Weights of a small GPT-style language model, trained from scratch on English Wikipedia: 38M parameters, rotary positions.
Each number is 500 + 50 x the weight over its row's rms, rounded and kept within 0 to 999. Layers, rows and columns count from 0. Numbers have three digits each. The size before them is the row's rms in percent of the matrix's.

# down: layer 3 MLP down (transposed), 1280x640, rms 0.0533, rows 763-788, columns 80-159
# gate: layer 3 MLP gate, 1280x640, rms 0.0537, rows 764-788, columns 80-159
# up: layer 3 MLP up, 1280x640, rms 0.0557, rows 764-788, columns 80-159
down763 104:532540488466439531485485525525518500555523517496563496423572621544526493474503611508524494477467410516480481437536507469466477610449532495512529471548332503475512524493493546525453595475514586544482522543411493423455531444412466556444471518
gate764 107:513485501526486519550474514574584497556552520479524470512407489491495574591469565540502510526530452537574460531460507491545499458550549444601489442442432489450456455507475487550471516447464464474564522474452475460455392513471489520479398490
up764 104:502392633462532520574460445502449433497448478458511492379469534530443570452520473388505508525432508511458473446499569532439551533528478542436499497504556467510520474620453499536438523564513573526425574469516471492482540412512504440550485485
down764 104:523459521599391553521540543518573535499578506560559461578516557480528466493502412467545466484491492602628509560468514572507505479558517490459488469528509480466572524411515451457480455474502502467535479531479447505524491536456482500457514487
gate765 101:544522424489524515510519456496458469513463507550537583509507485528473419431545544486645561448482619483423472509485518502538436497463546489475460506481588481534552392510486538527568366519544473473643504522475511481495527494500501471615466453
up765 100:491526447518530503525484545386439448457451423577493453584530565444509579404463524370459440589438536513450539438470546572456639470508490532504556427474482444533470517568494465511516505540517539438515483547519519466506457516444456575470421526
down765 108:485469478477503493459503553506554524554573547401553500489489494492512501515425513564541477529581429580567476609519474450459514536488533505470528483485456528487524472499541469503478533448454421484431518495506492517540452517480507435458497468
gate766 101:523489565473493494501471461557447487467533485562502517598473485600617509517468476474457469521437526480597507478498593497473455537460427445508453466504568494586499405467485475520552561539506483443504460482534555538503532521520474529513532371
up766 101:574471639579529443513588509433516541547505535505555442604546502466551428469518545484485474566513439591590440401426474525478523448577567538570504516526542584466527448475501500409393498482477515506546484423504519519484589387484483564536529534
down766 098:447502514531492511433464534568465474530497533504468498415529480468524489547468373480518544451538492430519404521503519468518474511428454541486469507573487425508481465548518484521442481541521543559442426623511547529554508488530557496450459503
gate767 098:581537468563542518502437512539584572546476424504452442458543478591532539440571384472491498412515388431460594430461522460507476492428493507476451385484534520490528494452475428449340538543415488450593452537451504479382510502527534432523549554
up767 094:456519509517458468499654494523407446455468509449546503467523479485554532425557475482456530548520521535512502436510594564563441441433549455396454415485447560481505549516566617500454467534512500432514438574474653503437410429442496396429456524
down767 093:474476529551600509495407613502532465579513570539483476424486479558438490531455496525483487535481536486497383499440446491514412505488475495530473564518525491444446431397543449464544499391521539547431475398436389527548463538538587597514474484
gate768 099:517451574550524438493536465405526565375532507497494433484595514489419477474575582518614546543506551473586495479446530533499527373495462556454462560575527509440524511480488489532490509576479439479556495524426496514542485396471494467461458519
up768 094:440522520519417462486551505458544492574320572519453532442459500515512544561547425482538456566484510532539470581461431541450494546457463537564485617497535395464453462449544474426501515475417579504406536466500440529461439515458557500436593493
down768 095:498484441430549433495494483516502468470493400447488437467560475509530484484457571525458545494513411563473444480472486501580506453491494471372556437537450640465526475467464484557471471620516466537628441447451531515440597509533473551539410524
gate769 104:570465424561592493413374480542560471444502506517367469508527458458435541449500559387701508535518523534485489416397518533519491421509577457498520532560533437493540478481426492469443596465525439478557506497532518499421462495520513505500523537
up769 098:446561403531492519448486483521461573500537551564523553471540533470498480454560450421450539550530586502479562503482507509428486535524478481496487491462531448499535522461541540431413514502522486476537456369448423568478479486495542597543558522
down769 098:457426477516508547550584491469536476489560417548463496449433491497522506531480538578443448473601538524523413442570490493461479468478413540488480459493470481426421331563510507505611515522508476567519467606472557415503381526470532497474562519
gate770 101:516420555461593491401527483508539529428537456445512518493458478491479400462503427504560491401571509593513498437520448500514450495565421471520592541460506545495469516463526487508452546536431453634510536430486419485549499436652520440566492397
up770 109:548511492441510496505556512485444484482478462527485493623551610437517579489563566399486535574538513646512568409525482477527500422541467511624435534526495474596475441452539490512524500478565483491461544475468412460540575573486541529467466456
down770 104:533486581489488464542525509510530398451441506528559486507634515431635497490499544383448485510520531531522568434502500471485451490542431537508513536500451548513507497428502447445502419569496451488448464457515444517437537478432525543371424553
gate771 101:521492491508460484466407471542524572492455497445510490517496517477517448430468510530527537481534468448470497366507553526535379500519484520596611549556544580491479451502472464617506474510393468508509549557473469501433470519459501499555477480
up771 112:419482491492529565581544429515511506447470507552493491417598521528504509443438563422516558523519643498455552583552479560555435463506449508544658438491531589570441432534573443551470503554426494440519455494527463518482459449452553489553485469
down771 108:460452462535552558460585532486540522476489498461495513542473449542464453563466550551506530509499593470466423439432471477475493545468508442475435446572434545513489525555483427484470454518492420575525502485594471528545540485495535522436545543
gate772 098:440543430593602397478527520429525462487539452506544514441496472525426528578517506572507546530505495486517554377593560540503548478464495534453497502545508553477466483476431501529507444470435502503515530491433499396476411508471538453508442491
up772 097:497380525488499444468467462564512516447566486537531524486439368502595473450552438433522495561503509520572471577429546542603480491494527512504535534591482596466488475375511464411402407601412467487495489449544438516500507570487486481463507544
down772 096:508550474529447477512466485478395447572425566355537539404551550507432513486518539496395469484501525421534597561549496509510485473495508467460524429461457455592453470589517562519503553468452493605426556513501581505480534505492445453463460468
gate773 099:478508552493478511569527437496509489455494464506444428499446377509502408464581500566497511457457468514490522480441514535467602441447619505490434499468558467507493522521492452419509442494501604458478468417510437438616508458545469443501482457
up773 094:502473608560474552498521506574523559544477574558498501456441481570569484537493518477446421457458506518477496460431428397487577479511553526529482571463477610500599503369525444504500462527454606529421567484399431485536519527476472525518630485
down773 095:522497462494444462449413529480473476450485391508512474466562487489464498511526437453604514463530545500503457549526531569504523547533440495422477506520534450513376500591386497440467516530480467446514465572515549501501550509472482469515450540
gate774 095:563456465515447455525543558471474481497435429510505523548486448444413511480567552573479455449484477491507509414468491493508570543462471489470506534466575531429497545478532601520543542605514538572575486530530471465453514482514548483626526463
up774 091:533540529398486499541520421542483522408599519456547544472488482506540399463513396593561433355443502531506553451515445432536555504489470469491503543531553526462499480479529490535527533490548533524539538545479452496420352549562554545541510522
down774 093:425451448488489519483467612441458471564434494522434422541480480487449541582552635441472537552541486486500475513533550528427504481420480534504535475518485478566550532502459562575484438518397497485481474446520560519600580458460410507506481466
gate775 102:472468507573537492447492485538511487530489556488547528516507504536475641496506525461434482407519550531475582541449423569477548509480501645536463561543528499587552542449481525478483571590497547580443460500525533489409488524505542419489465423
up775 093:576564421527531496549411518489532521514490484452469530568490457479501496513487477524522487463547516465455420452427524464568483456497632470542503523452537597495481557432484453522456519424492467535532527526481369416434482478540577390556510462
down775 095:451461584575509489472553398535519372448576364560515489460456537464453566612525522541408566633518496492593517486524474517453499462542500482441463443522516493378565445508487588396582388426559412472419486616526508424588470508563484529472468520
gate776 098:522524560493463466475464553476473580515560374505534552565427427510508452500527534593515378462522463570457554485629603444512545517542461416515487487542556505380436470408479418533573536473497513531498369546499480523443501446559423513467503518
up776 100:512354511426472514493450475446386484426529493508444459523437428459449468537429553527473521582423545478502474572456583533538484508533514535511385536492535476484631439409505455357534538453516400497454430526533411414552528488445540500434536474
down776 098:489439521495564574477553436559484546460453619470502450538562530533476466457523534435447553507403431545558380524420407517583541569455568530432489580448410579489556560560363552484435415597443500523558563557494531509517525499492542387538453501
gate777 093:529527516547482502613580480577456488527525598480602532458458504479536543585532543530528429512520520590462528548623480528532543414559515507465505451595473470529432411476489472583414469462505379516532500478460567514428458535545461399558555468
up777 110:566499512472512537554446492507479507436487550514529554451472532444369563484484470507528586595480518431511528541465516479479616518515505517498462581542538489472429458528432476552504558451452472593499484487453484427423484444520376550528500551
down777 107:420561566435492446438489558455484565421496509493502500514429523522470459539493477449456573445517476433491531480434474455495528477463522449535531522408490557423528581484385509444518558530531621488477463491456451504578498449509486592497470539
gate778 101:531559497557493451503454533604533419460544496509503588435403458464526512501581524460513445575467549521546557516517595555513510513569606555486471500526474509532457512539504441482490517472434445418439509484509458520502465495536497454472485472
up778 099:396457488555420544514538507436518482483485491540544518472544474532435531483507406577547461486463472450518504568415450425437561601469426463466528573478470538382552498538438499525562467431515445538467532484516517553430471392472460388467561539
down778 100:558465610416518525457512527493546469524510504511584495479497374534512408456577458462499485482451391490538441430558568435500504392467505457422502503507487426481467534478551451467358485487508448530480581525466493534507486528539463544530423514
gate779 101:483442499546554482461543560501439458495463455485500534487473472483530433437443564502512398450493480596601472452553590537487442545549469503470468552599488512606586458424584462526450547445521459448495608409555464414445474531556588453431430436
up779 099:470450436478513504528500470514492449563502481519424555528470509533467509544363558509528535515529558469455472552489548507534476430489400492577512432440598411473435376500527444529499528483582541517516579573501558525489523503394418569439451430
down779 103:514502525591525500512514501465516503491549549436459526511501540486557531528533488512515398487518479525490476556558557577406530457445517512511605472425513494522581462532603557568425523443535498530539435482507515548541559495537518489508482515
gate780 099:481447569512460525521438538480522442478433528493521443545512458432479566629604473523426437534477569499538466532450559542458506535464428520456447602527544481479574515527554476454470524570497475521459465555548477533574507570501482408566507559
up780 094:441459465508477567563518546598512496503524526553411443553487466524491456533528498488460541585480563460467544496505431541496444503501540352509491555510532405500545574526608393471442512559581497502456489550574549557470454529458436504487513508
down780 095:531496526442504398351477460427508440498537487427557472542460504468482570545478499500541463464472546499451418496426543395513545488457462587482527527542506584450468496461431457540546522486459504460548494499455484476575500483476470434516463566
gate781 103:464526469534531517511509512515502414488492432449544492539505500543496585516490522488559465465486447536559505496516422575476509525509502427546519556512528469532481476510541451536493503456486463570553590534451603479432479505528490478496426462
up781 106:534560442486515397495548499624443474513483426487524582460519518485519491490568501425534521610534592538571519446597587491408467508477455526521389554504554471465493459489550546476523515504555451464464521572481551557580496620489601549517481511
down781 104:450506538555537417540599521511510447525562465367468444461419490518510532496378420510487442400559487535457479607527461462397490483547465513546506601440526488500471458467473500508548532492467483508545485454528610594565581556474497526485461441
gate782 102:456498470473353579475465455470549501506560535434591492456479485505564490494479524529449457560639502449498553476496461549515444473476573411556574561519433557456452431493562461543428548446503482561665547450482453536408511494537537613546527502
up782 103:546508534456545504490559674477494501458499491482441511412520446443458512433455510551505515514435464527464452512546537510477500480475476476397483559504463437496590529545515508458562505432439619477454522464611518507446439520477468507426586587
down782 102:504482449466507580479577499601484491488503489470454572468462505498566466503551438495419501484563427564489502454463458536593423527481468564489503544436534512526470456528503490496517553511518422481548499520518482476494424521472490466529519505
gate783 102:537503447447589444453477507574526541575485512443495563512408541485491453502479417463508418449487487505565503516529469504513474408506454510494519545511495573503455461500497434551442420528535471512523510493529495552434443489475571494473493500
up783 109:571543429546488483595596414482452516563547500494410488422452485551476552415529527474416472445439516524566472548500505502574544442483463538516467533532470579503433550507509423528489463546443560540464521481556496504486430408478555517451463529
down783 107:577588516463512530567570446464492507512526464484452559581500368616526458487442522486455603552456565577480498489566518492494472431480497501503535414474482623475503463498473420466502501517512471475448455483532560540474524522491405499478426582
gate784 103:503493458528523455500451580414545468507512445482499632563522473511460545486437597529550527446472462447401496528469453503561444541483483502506525544528508483572506489523543494538542542479499452582420546466538551421460391491597474476578520460
up784 098:590501577504540491507594470531556461619424473380516501557394535467410431495398475533428507526517556523435512438418488465511465485491663512437489439494429501445569478418433442536420523467434495567468533406380465532514566424500448474552533520
down784 099:333519454521461463574408527489584508442542505528477554500524466536531475439540560541470429452509513535566510549476494540534437518518489536466580611462590513459524534554555623521485465507511419541486506553523595480541482490506539586605541458
gate785 101:547582489450529474492555574559451561462498469506588532480497443637515527623505539601530588572588525566369448558531522494429498512537509615416488522614504526501539466423538462470514535503494389535560489526513529589451475518584630421390480423
up785 100:462523486475519501533448432493467475511472413452444476397477451403445477544563472516497460507516534454425491539505486465408516498517591521479465452601455570478428611509613401463480497470459487459479480557513522514491448469468438579583569545
down785 111:523490502399588473490514577506457465471582508523421567454528507480542510452487501484459449534522504533509509435562553490403572496536506500527479440472492536530506431584481552596542525500518543497520442526483463591497585519439545457485488473
gate786 101:528481538513445545501534532493648489503491556456569473553470538487522473556467582402552539531531517553487589454558461543555490516544518416532454523563487515481485455489492512553414588455423479513524503478417490379510504570503508476514510511
up786 103:424418467515508422559539482478502489522520463476477526613567470526520450457513436503510491507554526457501544324504444404458451436487652475495450437455531503471442570553508557486476458500553506486547634455485493505562442582506480562543576520
down786 102:510503516420496568497447490466529482527476531464494546508484614437503509457545488481506557546428440572522568492435466562498548502506529526506465544559518640528588423515499491484513515547459524455564402485491505520630501484399543496480498437
gate787 099:480466497533416477472570514513496490464528540486427436442590415426448413556526665521490491476580375511496529449522484460529487429458574557442503490427487557490597552470518549491439510583475538526547489509490473458511531434552452496520430505
up787 100:412335577516452432523493503494467554431503474489478546503431485444454506507481531472611528543503498554401476385462482452497492503462486486559524489553424490541543517430485479548435596499500490603500534483522520424499548446510469525444481495
down787 102:463564474488552580540558414544411505551412493477517564479501492597519418497546509515473554488457522466550467503434585588450450468456507517415498551524595513589464526455542494495483474531505491448536501472459479531392411539436482543627533519
gate788 098:436534553485381473559493449504469483557519536597510552490413398508526517538462499476592453489474510544467442495529502482534577438491558521401461463468467526440395523480551497503501407516499503514594434488469477531440486495585491468571486522
up788 094:532584504538553441487473528547519599392476502510535591589601497446471567628581511502487564500435493538552333515485430474476531509422505535396510531486494491537550498587430595525453529483518432520497496589480432608598516518663475516501511566
down788 097:464482468484341471501534477492433457565501452478494480429463465449465485494502534574479450538601567436460603562526562459538496455505533480567476376514428443504463505507447492467573450476487501461604450462507519484440480462456433504525519399